Each number is 128 + 24 x the weight over the matrix's rms, rounded and kept within 0 to 255. Layers, rows and columns count from 0.

# layer 3 MLP down (transposed), 512x128, rms 0.186, rows 190-289, columns 32-63
[[105 137  66 121 151 110 124 154 129 130 126 135 158 148 145  91 144 128 101  90 119 108 148 116 158 124 118 128  96 123 131 145]
 [ 96 102 150 112 125 169 156 107 115  99  98  99 157 174 131 130 105 113 152 135 115 159 145 140 116 120 136 142  95 124 131 121]
 [164 124 130 133 137  42 125 119 138 119 161 133 119 159 105 156 177 100 119 117 113 118 135 104 142 135 105 157  91 144 119 147]
 [132 110 161 114 116 144 136 145 122 107 109  85 158 144 129 120 105 124 117  97 137 114 113 149  96 118  96 117 111 108 128 114]
 [102 117  80 128 145  89 196 137 164 105 137 186 141 109 122  96 146 154 187 100 165 189 189 166 133 159 103 123 154 170 102 136]
 [140 168 133 116 142 137 112 105 123  91 150 118 133 161 125  90 137 135 111 165 127 114 127 101  95 142 138  97 140 114 106 155]
 [101 148 128 106 140 126 150 132 118 128 159 129 139 122 138 135  80  86  89 104 127 131 123  95 132 103 138 145 130 100  99 142]
 [ 80 100 105  88 113 119 164 100 120 144 115 153 110 126 112 113 145 146 161 148  99 139 144 128 159 118 135 126 136 128 127 166]
 [107 112 155 136 157 115 127 119 134 124 100 105 131  92 135 122 121 126 146 118 117 152 172 132 143  85  80 101 113 107  82 123]
 [138 123 124 132 128 161 115 157 152 134 113  98 121 115 103 134 155 139 100 142 146 125 119 112 110 155 151 135 114 127 100 138]
 [147 149 159 109 170 138 177 135 132 116 145 131  88 103  93 100 122 125 145 127 145  89 129 111 102 146 153 157 137  76 137 116]
 [118 144 142 113  99 134 108  95 129 121 152 144 155 120 123 148  93 140 118 199 114  82 141 131 131 133 145 135 135 131 119 110]
 [191 104 122 122 106 117 133 137 159 142  77 168  92 162 135 104 115 103  96  97 149 131 121  88  88 138 131 133 101 123 179 152]
 [134 123 107 139 124 128 119 132 107 146 139 128  74 117 195 148 139 113 126 135 113 153 109 141 142 107 167 115 149 132 167 127]
 [153 118 159 154 108 136 119 172 121 144 137 109 132 177 151 128  59 148 116 103 188 173  90 126  91 144 117 102 155 107 183 126]
 [125 122 131 140 129 149 101 129 127 174  93 132 117 157 147 119 176 130  90 129 131 127 123 119 111 114 121 141 119 134 148 157]
 [140  97 166  97 166 108 160  86 146 127 118 146 105 111 126 130 168 107  77 150 106 104 118 162 142 120  99 113  70 135 158 144]
 [ 90 158 159 110 157 118 142 137 132 119 117 156 135  71 159 165 171 160 134 127 121 113 153 103 117 143 128 122 149 115 136 145]
 [112 172 159 103 109 138 180 141 122 166 118 103 102 108 144 147 193  95 117 130 133 102  91 123 149 119 131  53 116 122  96 123]
 [145 153 168 139 147 151 123 170 155 100  60 176  96 103 126 156 119  83 131  99 145 150 124 111 136  51 137 108 134  82 175 148]
 [ 95 141 103 120 127 108 184 144 139 154 105 106 152 127  94 163  99 111 127 165 113 147 107 114 137 124 137 120 128 141 107 108]
 [114 154 111 101  69 144 118 150 127 100 133 148 115 150 109 180 166 170 124 138 107 128 152 140 149 130 128  86 118 113 153 119]
 [140 149 107 130 115 160 129 136 132 114 145 128 151 129 112 108 130 140 138 147 149 132 117 110 123 116 143 109 105 135 104 132]
 [104 115 122 129 181 134 148 135  93 143  99 100 146 121 164 124 105  97 112 127 103 151 139 100 113 118 148 160 121 115 109 133]
 [102 108 117 144  89 124 125 106 147  70 117 158 120 144  97 109 161 146 124 126 139 124 164 182 144 138 101 117  85 103 124 131]
 [118 170  98  99 202 135 136 129  88 143 122 108 159 154 160  63 110 132 103 141 108 156 179 143 139 133 150 152 165 100 107 154]
 [103 136 139 117 149 128 101 110 160 118 174 128 104 150 125 148 171 100  96 143 144 148  94 141  82 129 132 139  98 126 115 133]
 [127 133  84 128 116 141 123 122  84 163 139 107 140 121 117 123 133 120 115 138  81 149 148 132 131 114 104 123 107 113 158 116]
 [106 130 137 109 131 144 129 154 109 107 149 163 156 139 114 116  97 121 182 106 120 154 181 121 106 114 141  86 166 128 106 122]
 [137  90 158 122 141 129 147 144  99 146 162 137 115 110 151 160 133 104  96 136 111 157 160 101 108 116 188 145 115 186 127 120]
 [112 159 132 126 133 154 114 121 128 160  99 136 130 140 102 112 138 142 133 136 136 140 131 116 108 105 122 131  97 150 140 153]
 [136 154 107 105 121 155 144 108 117 188 101 165 110 130  89 118 159 116 115 123 143 140 140 133 158 141  99 114 166 113  85 146]
 [159 153 151 101 113 111 127 156 132 143 116  86  88 116  94 113 116 158 137 152 185 111 121  98 125 116 115 102 180 115 127 125]
 [ 53 117 179 154 150 161 147 136  86 108 126 144 143 125  88 125 117 109 137 121  93 137 127 143 130 107  98 129  97 181 162 133]
 [168  83 133 137 143 144  95  91 112 160 140 144 159 134 114 110 164 123 150 138 145 101 113 126 183 154  92  97 119 130 133 133]
 [157 118 161 110 140 152 144 132 144 137 142 129 140 142 123 146 128 152 122 129 124 138 118 117  87 136 135 163 122 105 105 133]
 [164 151 108 144 124 142 154 125 133 107 136 112 102 138 151 119  96 142 146 169 156 127 118 113 120 153 171 132 165 105 112  99]
 [132 149 152 156 160 147 129 119 134 124  66 170  89 130 150 108  98 168 121 107 142 118 120 103 150 154 130  45 135 130 138 110]
 [130 107 126 142 159 168 107 151  72 119 142 130 130  87  70 137 132 114 132 123 121  69 164 133 157 155 136 155 100 107  93 164]
 [117 122 136 159 136  87 114 108 142 126 162 122 128 106 122 101 116 134  98  93 103 130 146 120 131 149 128 152 122 132 127 111]
 [126 154 181 112 130 149 165 126 161 125 129 108 140  94 122 137 141 143 116 156  97 102 177 161 109 124 135 103 111 137 170 172]
 [149  89 114  90  83 126 154 149 109 118 122 159  91 118 131 138 140 114 136 141 133 125 156 106 132 117 140 159 125 130 127 128]
 [140 114 108  92 150 138 129 115 161 140 101 129 130 129 131 112  76 143  89 127 125 159 139 125 129 155 136 125  79 133 127  98]
 [141 132 157 103 134 131 142 171 104 142 132 154 148 158 141 140 178 147 130 153 122 136 141  97 125 133 164 175 142 130 143 172]
 [128 148  99 154 183 105 125 150 140 120 157 137 168 166 135 106 128 117 128  63 139 114 144 112 153 111 104 136 117 109 130 121]
 [127 123 165 141 141 149 130 161 122 138 137 126 157 103 160 116 112  82  88 164  99 164 126 110 128 155 129 120 129 165 148 114]
 [105 142 157 175 156 114 129 110 109  95 132 119  80 122 163  85 124 142 119 144 167 157 117  97 129  99 150 151 135 114 109 172]
 [128 125 128 124 175 144 131 167 126 162 137  95 108 149 140 120 115 107 149  75 138 155 127  85  89  95 123 165 117 149 103 114]
 [119 120 173 153 100 196 128 127 102 104  95 102 105 165 117 138 154 123 145 150 110 118 131 113 111 181 116 111 118 143 153 143]
 [137 122 135 100 143 115 114 135 112 142 101 128 137 121 137 132 134 145 167 173  81 154 135 169 123 128 165 103 124 128 143 129]
 [119 108 120 159 101 165 129  93 126 146 141 138  99 135 130 127 140 138  95 148 148 139 111 135 150 137 138 137 101 149 144 141]
 [116 129 147 151 143 179 133 138  76 140 122 147 156 112 141 105 160 168 118 134 133  94 173 122 130 139 149  73 126 119 124 125]
 [ 94 150  95 171 148 112 143 120 141 136 193  81 132 111 154  81 141 108 116 125 146 114 142  70 104 130 131  94 103  92  99  81]
 [102 112  97 102 125 125 150  92 102  89 174 153 142 141 133 125 163 154 117 101 158  85 124 160 130 106 171 113 112 145 116 138]
 [128  91 112 149 142 103 139 103 120 169 127 121 123 127  77  95 112 125 136 112 144 136 129 121 119 126 124 106 104 132 123 103]
 [ 72 134 154 110 177  83 129  55 114  79 155 142 156 132  70 124  96 125 150 159 166 161 141 113 156  94 101 132 167 171  58 150]
 [123 156 129 116 127 157 120 164 180 111 101 130 124 114 161 107 155 114 111 163 121  99 139 166 104 116 161 149 139 117 130 144]
 [127 150 142 103 104 129 152  82 112 122 125 107 132 122 112  86 112 160  98 143 128 129 129 106 181 111  98 149 127 141 145 125]
 [ 80 126 139 198 128 100 153  94 144 100  86 139 156 124 172 144 172  98 164 123 112 132 157 141 141 115 115 104 165 135 110 140]
 [137 115 136 124 137 141 164  89 123 139 123 147 108 136 122 159 125  90 117 117 117 164 178 156 117  97 105 136 108  88 115 125]
 [137 110 118 122 136 110 208 123 129  88 164 102 146 137  81 131  91 135 164 112 159 158  82  83 136 118 128 126 146 172 120 158]
 [129 148 133 155 146 124  95 122 117 147 148 132 108 185 140 154 131  90 105 137 140 112 116 125 136 153 130 120 106 119 156  87]
 [145 187 137 155 149 144 134 134 130 117  98 133 117 144 116  69 127 156 118 135 151 133 133  99 120 123 133 121 118 183 155 139]
 [124  81 155 139  78  84 153 120 143 158 155 145 115 182 135 114  64 141 104 129 100 139 138 131 138 100  95 145 115 160 154 126]
 [ 90 139 150 115 130 135  72 142 132 119 105 142 144 117 120 111 178 111  60  93 113 116 159 105 168 124 143 143 100 119  86 113]
 [175 120  87 151 124 143 105 135 105 128 126 124 138 170  75  97 128 150 129 173 144 165 156 106 120 106 156 116 158 158 151 122]
 [136 150 169 106 164 143 118  91 111 160 137 106 142 139 105 124 109 139  65 147 119 127 138 133 115 118  55 112  91 150  72 161]
 [111 151 138 128 146 131 131 116 148 130 131  86 158 115 135  73 134 132 111 116 180  92 128 163 133 149 107 151 144 130 164 112]
 [137 106 152 195 153 128 154  95 160  59  94 142 146 130 152 144 127 149 111 147 142  94 121 146 157 143 134 111 121  84 150 114]
 [109 127  86 140 119 135 125  96 129 139 150 105 100 132 138 158 122 122 121 113 120 127  92  90 131 118 126 121 120 137 153 165]
 [119 137  86  89 138 168 140 147 133 112 155  91 148 166 121 151  79 172 135 125 134 160 151 138 132 128 112 127 156 139  95 100]
 [ 93 159 125 142 158  83 144 177 170 107 154 119 127 108 151 150 114 133  84 150  95  88 155 108 109 135 139 165 111 121  90 139]
 [ 88 150 148 158 142 151 168  97 127 138 105 114 137 121 134 105 141  81 119 147  67  70 108 113 187 159  86 121  72 128  96 105]
 [128 142 143 141 144 110 126 133 182  94 160  82 139  93 176 138  99  98 108 135 154  61 130 128 111 135 143 133 111  93 161 142]
 [171  96 140 122 154 132 124 150 132  92 158 133 122 115  92 122 129 102 138 150 112 122 162 130 156 144 155 144 156 125 128 151]
 [115 128 117  87 125 151 145 141 134 104 135 143 109 136 146  98 121 103 136 150 109 126 139 119 113 111 125 133 144 124 119 102]
 [127 133 101 124 121 153 129 130  82 143 115 159  99  79 133 124 118 176 109 156 118 132 104 134 133 154 116 105 128 155 148 107]
 [149 164 108 127 129 133 133 114 100 161 117 120  92 146 134 157 133 140  84 136 148 127 121 103 149 157 148 139 104 123 109 156]
 [ 97 154  50 121 141 114 101 129 125 132 134 109 157 113 142 116 138 115  93 109 106  99 127 123 154 136 124 165  78 100  89 122]
 [128 113  82 120 127 152 115 123  63 167 162 140 138 128 113 122 134  94 109 176 156 141 123 135 155 146 127 109 147 116 109 121]
 [ 92 151 131 103 116 158 129  96 145 157  83  77 165 122 132 162 120 105 126 120 170 141 141  89 121 171 112 106  86 104 112 123]
 [119  91 118 147 114 134 105 136 141 147 102 181  88 120 106 162 175 145  76 130 103 196 178 108 121 107 118 112 122  84 127 129]
 [135 139 125 137 172 113 104 150 124 152 165 112 176  98 133 121 107 136  96  95 137 106 131 120  82 120 136 126 129 105  89 101]
 [127 117 156 112 121  99 136 138 173 112 139 132 118  86  90 147 136  88 139 100 105 114 160 123 131  70 148 108  56 115 122  92]
 [139 130 165 155 169 110 130 153 146 103 167 147 132  78  91 102 124 110 121 124 140 137 115 144 112  64 125 121 130 119 127 118]
 [126 155 162 147 147 167 128  87 159 140 123 118  92 104 117 128 167 133  93 147 135 119 138 151 123 118 113 135 149 110 132  92]
 [136 109 131 105 155 144 107  87 125  95  98 133 110 100 174 106 132 138 104 144 139 132 117 169  84  93 107 134 122 122 104 104]
 [115 142 128 152 123 147 139 126 161 110 139 143 119 114 136  92 148 132 130 153  83 115 132 157 156 116 125 149 159 141 176 176]
 [122 131 124 120 182 102 141 119 149 127  64 165 142 118 100 118 122 146 147  98 132  73 140 149 120  78 102  98  99 118 153  96]
 [143 107  80 136  66 129 124  95 165 136 145  95 166 113 132 167 120  98 110 176  96 148 116 173 118 135 131  76 135 138  78  96]
 [100 148 171 150 127 137 126 104 110  98 109 128 142 183 139 137  97 155 108  99 124 106 122 145 124 166 125 122  93 105 150 160]
 [129 105 130 140 128 107 151 132 132 116 112 112 104 100  95 101 113  82 180 134 146 148 150 142 148  80 172 131 181  84 159 149]
 [148 109 128  81 130  92 143 119 128 143 155 104  90 163 119  90 114 144  80 145  93 161 150  88  92 110 162 114 102 111 142 130]
 [166 116 118 139 134 149 117 112 141 150 102 154 157 106 137 159 137 119 124 101 112 144 108 157  74  93 174 112  87 114 131 133]
 [123 115 120 118 101 153 136 131  87 143 128 134 132  88 133 121 130 164 115 128 122 133 109 166 179 148 105  91 101 120 114 109]
 [166 141 119 106 130 167 126 140 123 127 127 155  94 119 168 119  96 108 105 139 127 125 152 142  77 170 143 153 136  86 153 128]
 [126 131 132 169 142 129 163 148 130 125 117 171 117  94 135  90 159 128 141 138  79 123 107 164 131 101 157 128 168 178 158 131]
 [140 114 150 148 126 161 144 129 124  92  78 127 137 127 114 121 151 151 139 120 117  90 107 153 129 143 138  71  85  99 114 113]
 [ 96 117 149 147 181 130 152 114 151 137 115 106 183 174  99 152 127 164 133  72 116 130 114 122  81 143  92  63 108 129 103  92]
 [111 140 128 156 102 162 142 114 100 127 119 123 160 137 117 139 155 151 131 135 113 118 148 140 163 147 120 115  96 142 162 110]]
# layer 3 MLP up, 512x128, rms 0.179, rows 191-290, columns 32-63
[[120 119 137  92 133 123 117 159 145 136 175 116 105 134 134 153 137 151 134 120 143 143 122 135 165 112 112 123 161 134 146 103]
 [ 84 125 171 100  97 118  91 170 130 125 147 180 127 133 126 109 129 121 130  96 109 132 127 134 120 117 131 124 118 124  96 122]
 [124 150 105 119 114 104  77  85 155 176 109 161 108 100 100 136 152 132 131 181 121 155 121 128 139 141 150 125 139  77  82 122]
 [117 135 137 118  89 131 122 120 170 130 142 163 119  83 126 128 160 117 197 136 185 158 165 166 115 188 126 157 160 128 179 194]
 [184 123 132 117 131 150 105 128 154 136 128 134 137 154 164 144 124 105 138 148 150 167  94 112  99 137  99 144 149 124  77 166]
 [127 179 112 108 149 111 112 128 155 152 146 158 116 145 115 150 135 101 173 130 129 106  96 136 136 125 183 164 108  91 111 145]
 [142 129 150 122 116 126 111 152 136 136 159 143 163 153 139  91 146 125 112  94 102 125 131 148 124 109  94 159 147 143  63 136]
 [159 126 136 116  75 116  93 144 116 116 146 127 172  54 156 110 102 107 176 132 104 161 135 128 116 145 109 158 118  59  85 128]
 [116 108 122  97 146 111 127 104 131 146 113 165 107 151 119 129 101 187 122 110 117 132  93 155 123 110 100 122 136 107 139 120]
 [135  75 151 116 139 138 147 149 116 152 129 141 146 123 112 103 166 119 193  97  86 141 132 145 118 147 107 116 142  84  94  86]
 [131 119 142 104 113 134 138 118 140 151 117 140 161 107 100 168 117 140 133 139 128  86 130 150 101 126 133 140 141  93 125 134]
 [100 130 130 131 156 150 116 133 109 107 111 147 136 123  70 159 103 139 166 159 133 129  98 134 128 139 124 133 148 128 106 114]
 [144 131 194  81 107 116 107 148 122 167 145 158 122 156 104 132 127 138 128 109 156  81 115 152 125 140 139 146 154 146 134 162]
 [176 114 148  68  86 147 118 126 149 152 103 136 155 120  93 125  97 151 134 113 108 135 103 160 101 142 124 148 159  82 167 113]
 [120 122 166 114 106 107  99 100  90 133 131 149 168 153 108 168 100 141 163 131 121 153  84 147  88 145 135 100 121  98 110 115]
 [150 159 129 128 103  96 103 156 158 152 115 147 170 147 127 127 110 120 149 138 123 131 157 123 150 152 147 149 166 150 100 124]
 [135 105 129 145 106 122 139 109 154 122 146 118 163 161  87 129 122 122  83 114 126 127  86 154 131  90  98 150 156 113 115 115]
 [135 158 188 116 126  84 143 140 141 144  90 192 166 125 144 127 148 129 144 131 160  95  99 207 146 188 128 124 136 146 115 127]
 [122 154 166 155 146 118 112 114 141 126 108 130 104 111 109 127  92  94 174 103 149 111 113 106 144 108 177 106 120  73  89  84]
 [109 126 156 144 133 121 140 125 131 100 144 115 161 141 136 141 122 108 153 130 127  99 141 167  96 139  70 123 133 131 125 150]
 [137 109 151 126 142 140 107 114  89 102 149 178 155 143 141 109 145 135 123 102 141 114  90 126 121 146  73 132 163 100 138 137]
 [ 99 153 169 109 114  93 131 145 149 130 156 111 144 148 154  98 111 145 166 145 154  98 127 133  94 107  97 140 139 168 121 145]
 [ 93 107 147 135  88  84  87 163 176 164 169 125 140 114 143 144  87 103 130 147 142 127 108 126 102 157 153 161 118  91 107 170]
 [104  91 152 136 116 131 121 132 190 130 125 146 113  82 169  86 143 112 146 133 155 134 135 140 140 134 120 169 118 122 124 135]
 [136  99 138 137 103 108 145 147 176 148  92 111 143 159 106 127  92 129  92 101 118 111 130 120  71 117 167 137 149  85  91 179]
 [136 144 184 101 125 143  99 117 154 113 133 150 122 107  78 118  96 127 123 137 138 118 127 148 131 143 164 167 153 125 114 107]
 [ 99 161 174 108  96 132 135 171 142  96 139 153 103 139 122 161  91 111 166 118 126 143 110 123 120  98 141 135 124  93  81 152]
 [138 150 164 122 154 111  81 130 135 145  95 128 169 114 167 138 142 145 127 119 104 128  88 217 110 139 120 159 135 110 179 140]
 [103  75 151 127 126  98 122 134 158 161 116 165 133 115 174 138 110 102 112  90 101 127 128 149 148 140 131 179 154 141 125 173]
 [105 160 128 116 123 139  74 120 159 174 144 162 141 153  88 127 104 120 164 104 111 107 135 140  99 135 141 134 135 141 113 166]
 [132 138 156 104 138 125 118 130 148 103 129 156 117 114 123 150 136 145 106 135 141  79 142 136 119 110 148 143 152 135 141 193]
 [153 133  86 115 113 114 100 138 125 167 116 143 107 141 129 125 144 123 156 102 129 127 132 128 159 141  94 124 141 101 131 129]
 [152 128 110 143  98 119  87 117 170 146 130 126  99 152 137 147 129 165 114 119 180 149  82 121 120 168 137 146 157  93 129 140]
 [ 91 133 121 135 109 145 113 145 135  95  87 136 146 128 146 164 109 100 163 146 141 154 106 136 117 161 132 125 142 132 101 145]
 [ 99 143 140 129 113 104 132 131 146 110 115 144 121 123 117  98 140 103 130  76 150 104 147 135 164 112  93 129 154 155 159 134]
 [ 84 137 134 107 133  80 122 128 157 128 137 205 102 148 105 129 105 127 130 177 130 124 147 143 141 157 158 149 152 127 172 170]
 [143 124 143 120 135 120 113 146 142 118 124 132 147  98  88 112 106 109 106 155 105  64 106 151 147 115 132  98 139 121  82 168]
 [120 131 154 157 132  83 125 163 116 151 132 147 131 122 105 124 140 113 131 124 127  74 110 133 142 152 100 159  97 115 131 202]
 [ 93 130 137 116 122  94 133 191 135 131 134 122 178 113 161 126 121 107 150 129 120  63 125 147 132 125 163 143 157 115 128 178]
 [157 133 121 100 172 138 101 117 146 132 111 123 149 131 157 153 133 133 129 128 163 143 121 150 133 138 129 131 123 105 121 129]
 [ 98 158 133 139 139 115 114 110 138 135 161 137 132 133 142 152 108 126 140 123 152 127 113 159 124 143 146 128 123 118 103 118]
 [145 155 116  80 154 100 138 144 159 125 150 115 119 141 125 144  96 147  97 113 165 135 120 145  87 161 113 127 135 112 122 161]
 [ 80 122 137 120 123 100 108 129 144 108 175 121 136 123 135 157  85 162 110 112 146 140 100 134 124  82 108 133 141  77 115 104]
 [ 88 101 163  82 126 120 122 120 145 157 114 196 144 150  85  99  92 129 149  88 135  81 120 138 145 199 138 149 139 130 114 121]
 [118 109 168 102 117 130  76 170 131 138 106 161 137 188 158 104 139 115 117 126  91 129 144 171 149 153 128 152 183 139 139 153]
 [149 106 125  83 103 137 118 148 111 164 105 143 131 146 180  89 148 150  96  85 136 136 137 135 164 157 151 145 126 109 140 141]
 [129 107 121 129  97 105 101 188 154 171 164 137 177 108 148 170 105 146 142 144 170 122  71 126 120 148 166 158 153 107 100 141]
 [136 102 143 119  76 148 101  94 158 125 110 159 164 145 178 159 131 132 186  75  88 120  93 165 119 136 136 150 121 109 125 108]
 [145 137 162 140 155  79 104 106 133 110 163 132 132 134 137 121 134 113 124  98 106 117 126 124 169 134 114 132 157 113 133 182]
 [138 103 121 147 139 114  99 152 136 140 129 151 183 121 132 145 116  99 163 122 150 131 135 148 132 134 142 106 164 104  97 134]
 [151 145 131 121  99 148 106 119 138 121  97 141 138 156 160 119 116 163 147 141 167 143 133 170 135 183 149 142 133 106 101 107]
 [148 120 191 110  86  95 113 160 166 105 106 128 117 113 131 129  90 151 114 143 130  95 101 172 105 159 145 148 175 133 137 158]
 [ 94 113 132  95  96 136  79 125 118 120 159 171 103 117 127 154 175 106 148 135 134 123 129 143 141 164 143  99 141 109 160 120]
 [159 111 107 154 123 117 133 115 119 187 143 136 147 153 137 134 131 113 136 109 149 132 133 154 163 139 124 143 126  90 134 109]
 [112 100 129 106 122 106 116 104 150  88 153 133 187 119  78 123 115  99 102 130 129 148 110 145 142 159 105 139 173 125 105 166]
 [130  91 158 125 118 117 124 149 158 138 129 109 141 145 145 106 148 125 155 164  85 112  99 124 135 169 132 111 130 120 103 100]
 [ 90 131 122  84 128 148 137 100 134 135 105 139 148 124 107  81 119 154 106 116  97 103  94 157 147 156 151 176 156 132 134 131]
 [126  95 117 118 137 120 113 143 142 159 137 150 115 174 117 179 145 142 121 148 117 127 105 136 143 152 181 161 130  97  74 165]
 [135 117 152 125 117  93 140 157 103 149 102 133 164 122 126 182 137 151 100 125 160  86 117 184 112 126 161 145 117  84 160 109]
 [128  85 134  89  82 106 144 145 135 123 149 120 123 127 118 116 102 144 142 124 170 108  94 116 156 100  60 170 162 152 142 169]
 [136 122 135 141 132 126 121 128 124 135 132 147 150 125 144 134 138  84 105 124 101 117 116 149 102 107 130 146 124 137 165 101]
 [119 160 166 150 161 126  59 129 139 177 109 157 140  93 114 106 111 140 141 134 122  99  60 113 135 120 139 140 138 169 120 155]
 [127 149 119 143 184 103 103 149 110 118 106 118  96 152 138 140 193 131 161 131 149 147 112 148 141 132 151 116 147 105 140  82]
 [159 106 174 104 119  91 111  79 137 110 150 151 153 129 108  98 101 135 173 133 152 143 113 159  81 150  87 145 173 145 138 121]
 [160 135 125  80 119 138 108 136 128 109 117 144 198 136 160 107 108 130 136 163 126 151 118 143 133 123 159 140 155 126 100 159]
 [138 155 139  51 122 142 132 102 170 112 113 125 146 134 140 136 148 151 109 155 141  68  83 174 151 125 140 129 134 156 147 152]
 [147 157 143 116  82 129 136 161 114 100 113 107 125 120 106 127 165 134  93 105 131 120 156 137 130 133 135 148 124 112 134 139]
 [174  66 147 121  70 151 140 147 128 137  95 115 143 149 143 137 151  89 137 118 116 150  71 129 122 162 151 145 139  62 123 141]
 [118 120 118 137 134 132 121 164 173 126 111 162 138 127 127 121 139 152 137  93 154 108 163 139 121 135 133 115 130 146 137 100]
 [130 124 112  92 139 155 135 165 128 157 155  97  96  76 110 175 123 136 156  89 101  94 147 158 103 102 106 157 167 109 108 126]
 [108 116 148  38  88 146 128 136  84 136 129 135 126 135 112 126 113 137 130 145 171 152  99 129  85 149  81 131 155 131 137  84]
 [ 87 154 121 133 117 100 147 135 113 153 135 135 122 156 103 161 141 140 128 183 126 120 127 154 142 140 127 190 107 145 121 149]
 [124  87 117  86 103 136 108 125 128 164 110 196 131 207  83 120 141  96 141 108 103 154 151 123 138 126 111 133 124 132 131 105]
 [ 93 150 123 101  82 107 129 111 129 170 135 124 126 137 164 125 142 136 120 114 140 139 107 119  82 155 133 147  94 150 144 131]
 [135 124 149 158 118 115 111 135 146 120 113 115 150 111 152 135 141 128 131 137 119 104 109 150 136 154 122 128 156 112 115 155]
 [129 147 110 100 142 120 125 138 162 125 129 114 117  71 178 110  64 184 126 164 112  75  89 135 169 154 159 179 134 129 124 125]
 [106  98 147  90 140 105  93 156 138 109 143 161 155 126 114 108 102  99 165  88 116 133 117 160  94  97 103 133 141 154 140 123]
 [131 138 146  94 135  71  78 143 154 142 142 158 123  89 108 122 116 129 125  98 104 129 133 159 148 171 115 194 146  72 107 144]
 [108 132 152 130 106 167 145 181 111 133 195 173 172 176 143 131 111 134 171 158 156 185 106 108 100 130 133 143 136 124  97 119]
 [109 132 112 122 115 142 150 164 141 140 104 125 158 143 135 185 120 136 106  75 149 116  94 121 120 158 123 132 137  95  95 136]
 [118  99 133  85  94  98 122 159 148 101 147 132  97  89 118 146 135 106  68 155 103 135 165 128 123 125 147 153 137  97 125 142]
 [130 117 152 134 128 123  86 133 155 172 162 178 124 149 142 139 155 108 111 110 151 100  71 121  73 112 115 147 104 120 126 132]
 [116 118 147 104 121 129 147 118 144 164 131 133 124 123 145 167 115  83 139 117 130  61 140 123 102 115 143 117 162 108 147 151]
 [ 63 137 141 142 114 131  96 110 134  90 124 139  89 172 118 139 135 147 146  77 117 141 121 141 133 162 145 161 145 126  98 114]
 [122 133 115 117  98 151 131 125 119  94 130 166 145 125 136 169 116 127 173 120 153 144  92 184 143 113 131 132 111 131 139 127]
 [160  86 138 133 107 160 135 112 135 147 110 129 119 129 179 104  86 113 150  92 149 114 105 106  81 152 129 167 121 140 138 149]
 [119  98 149 146 142 137 111 165 111  93 151 148 124 152  86 134 140 142 131 110 163 128 102 127 158 139 152 122 117 144  72 127]
 [155 131 147 108 136  95 129 114 168 169 128 160 101 123 145 129 111 124 157 107 183 104 128 134 128 131 115 131 171  92 121 114]
 [ 90 132 175 125 153 156 110 136 148 152 124 178 116 114 135  94 120 119 113 111  85 125 131 158 118 136 118 146 149 159  78 172]
 [149 145 108  90 111 128  96 123 141 117 114 106  99  89  85  98 153 122 171 151 134 152  92 114  76 110 142 143 153  85 119 108]
 [118 122 131 156 154 154 122 114 138 153 131 130 143 132 128 153 105 104 138  72 141 118 113 124 141 124 130 132  96  56 105 102]
 [135 110 134 135 119 116 116 123 139 162 134  97 154 124 142 110 130 138 121 120 124 148 117 155  83 141 139 154 127 128  77 180]
 [106 129 112 136 117 125 124  90 127 111 164 114 140 111 105 111 130  82 163 153 164 102 164 100 121 106 132 103 170  96  97 135]
 [ 84 126 151 120 161 102 135 169 121  85 120 138 154 177 112 134 140 157 105 155 127 148  92 144 109  99 158 134 160 135 108 122]
 [146 158 124 151 163 148 111 103  82 160 156 155 133 123 123 170 131 155 163 133 106 138  91 144 130 119  92 130 125 117  97 135]
 [129 121 142  83 153 149 142 173 148 176 117 176 107  88 131 111 149 119 179  93  96 155 149 174 113 117 190 131 182 156 118 160]
 [121 144 157 145 133  79 122 140 118 161 152 116 121 116 152 158 168 136 107 147 134 148 117 119 123 140 115 149 150 123 157 168]
 [146 101 121 117 138 135 154 110 104 185 114 133 140  90 142 131 131 165 120  88 128 127  92 139 113 151 161 111 144 127 117 146]
 [123 155 136 158  80 136 101 124 133 101 132 126 106 110  97 112 127 104 115 120 135 104 135 145 126 161 105 123 123  93 159 150]
 [119 117 147  89  98  87 150 160 118 103 169 134 148 161 121 113 101 124 111  92 167 124 159 118 137 131 106 188 136 116 150 135]]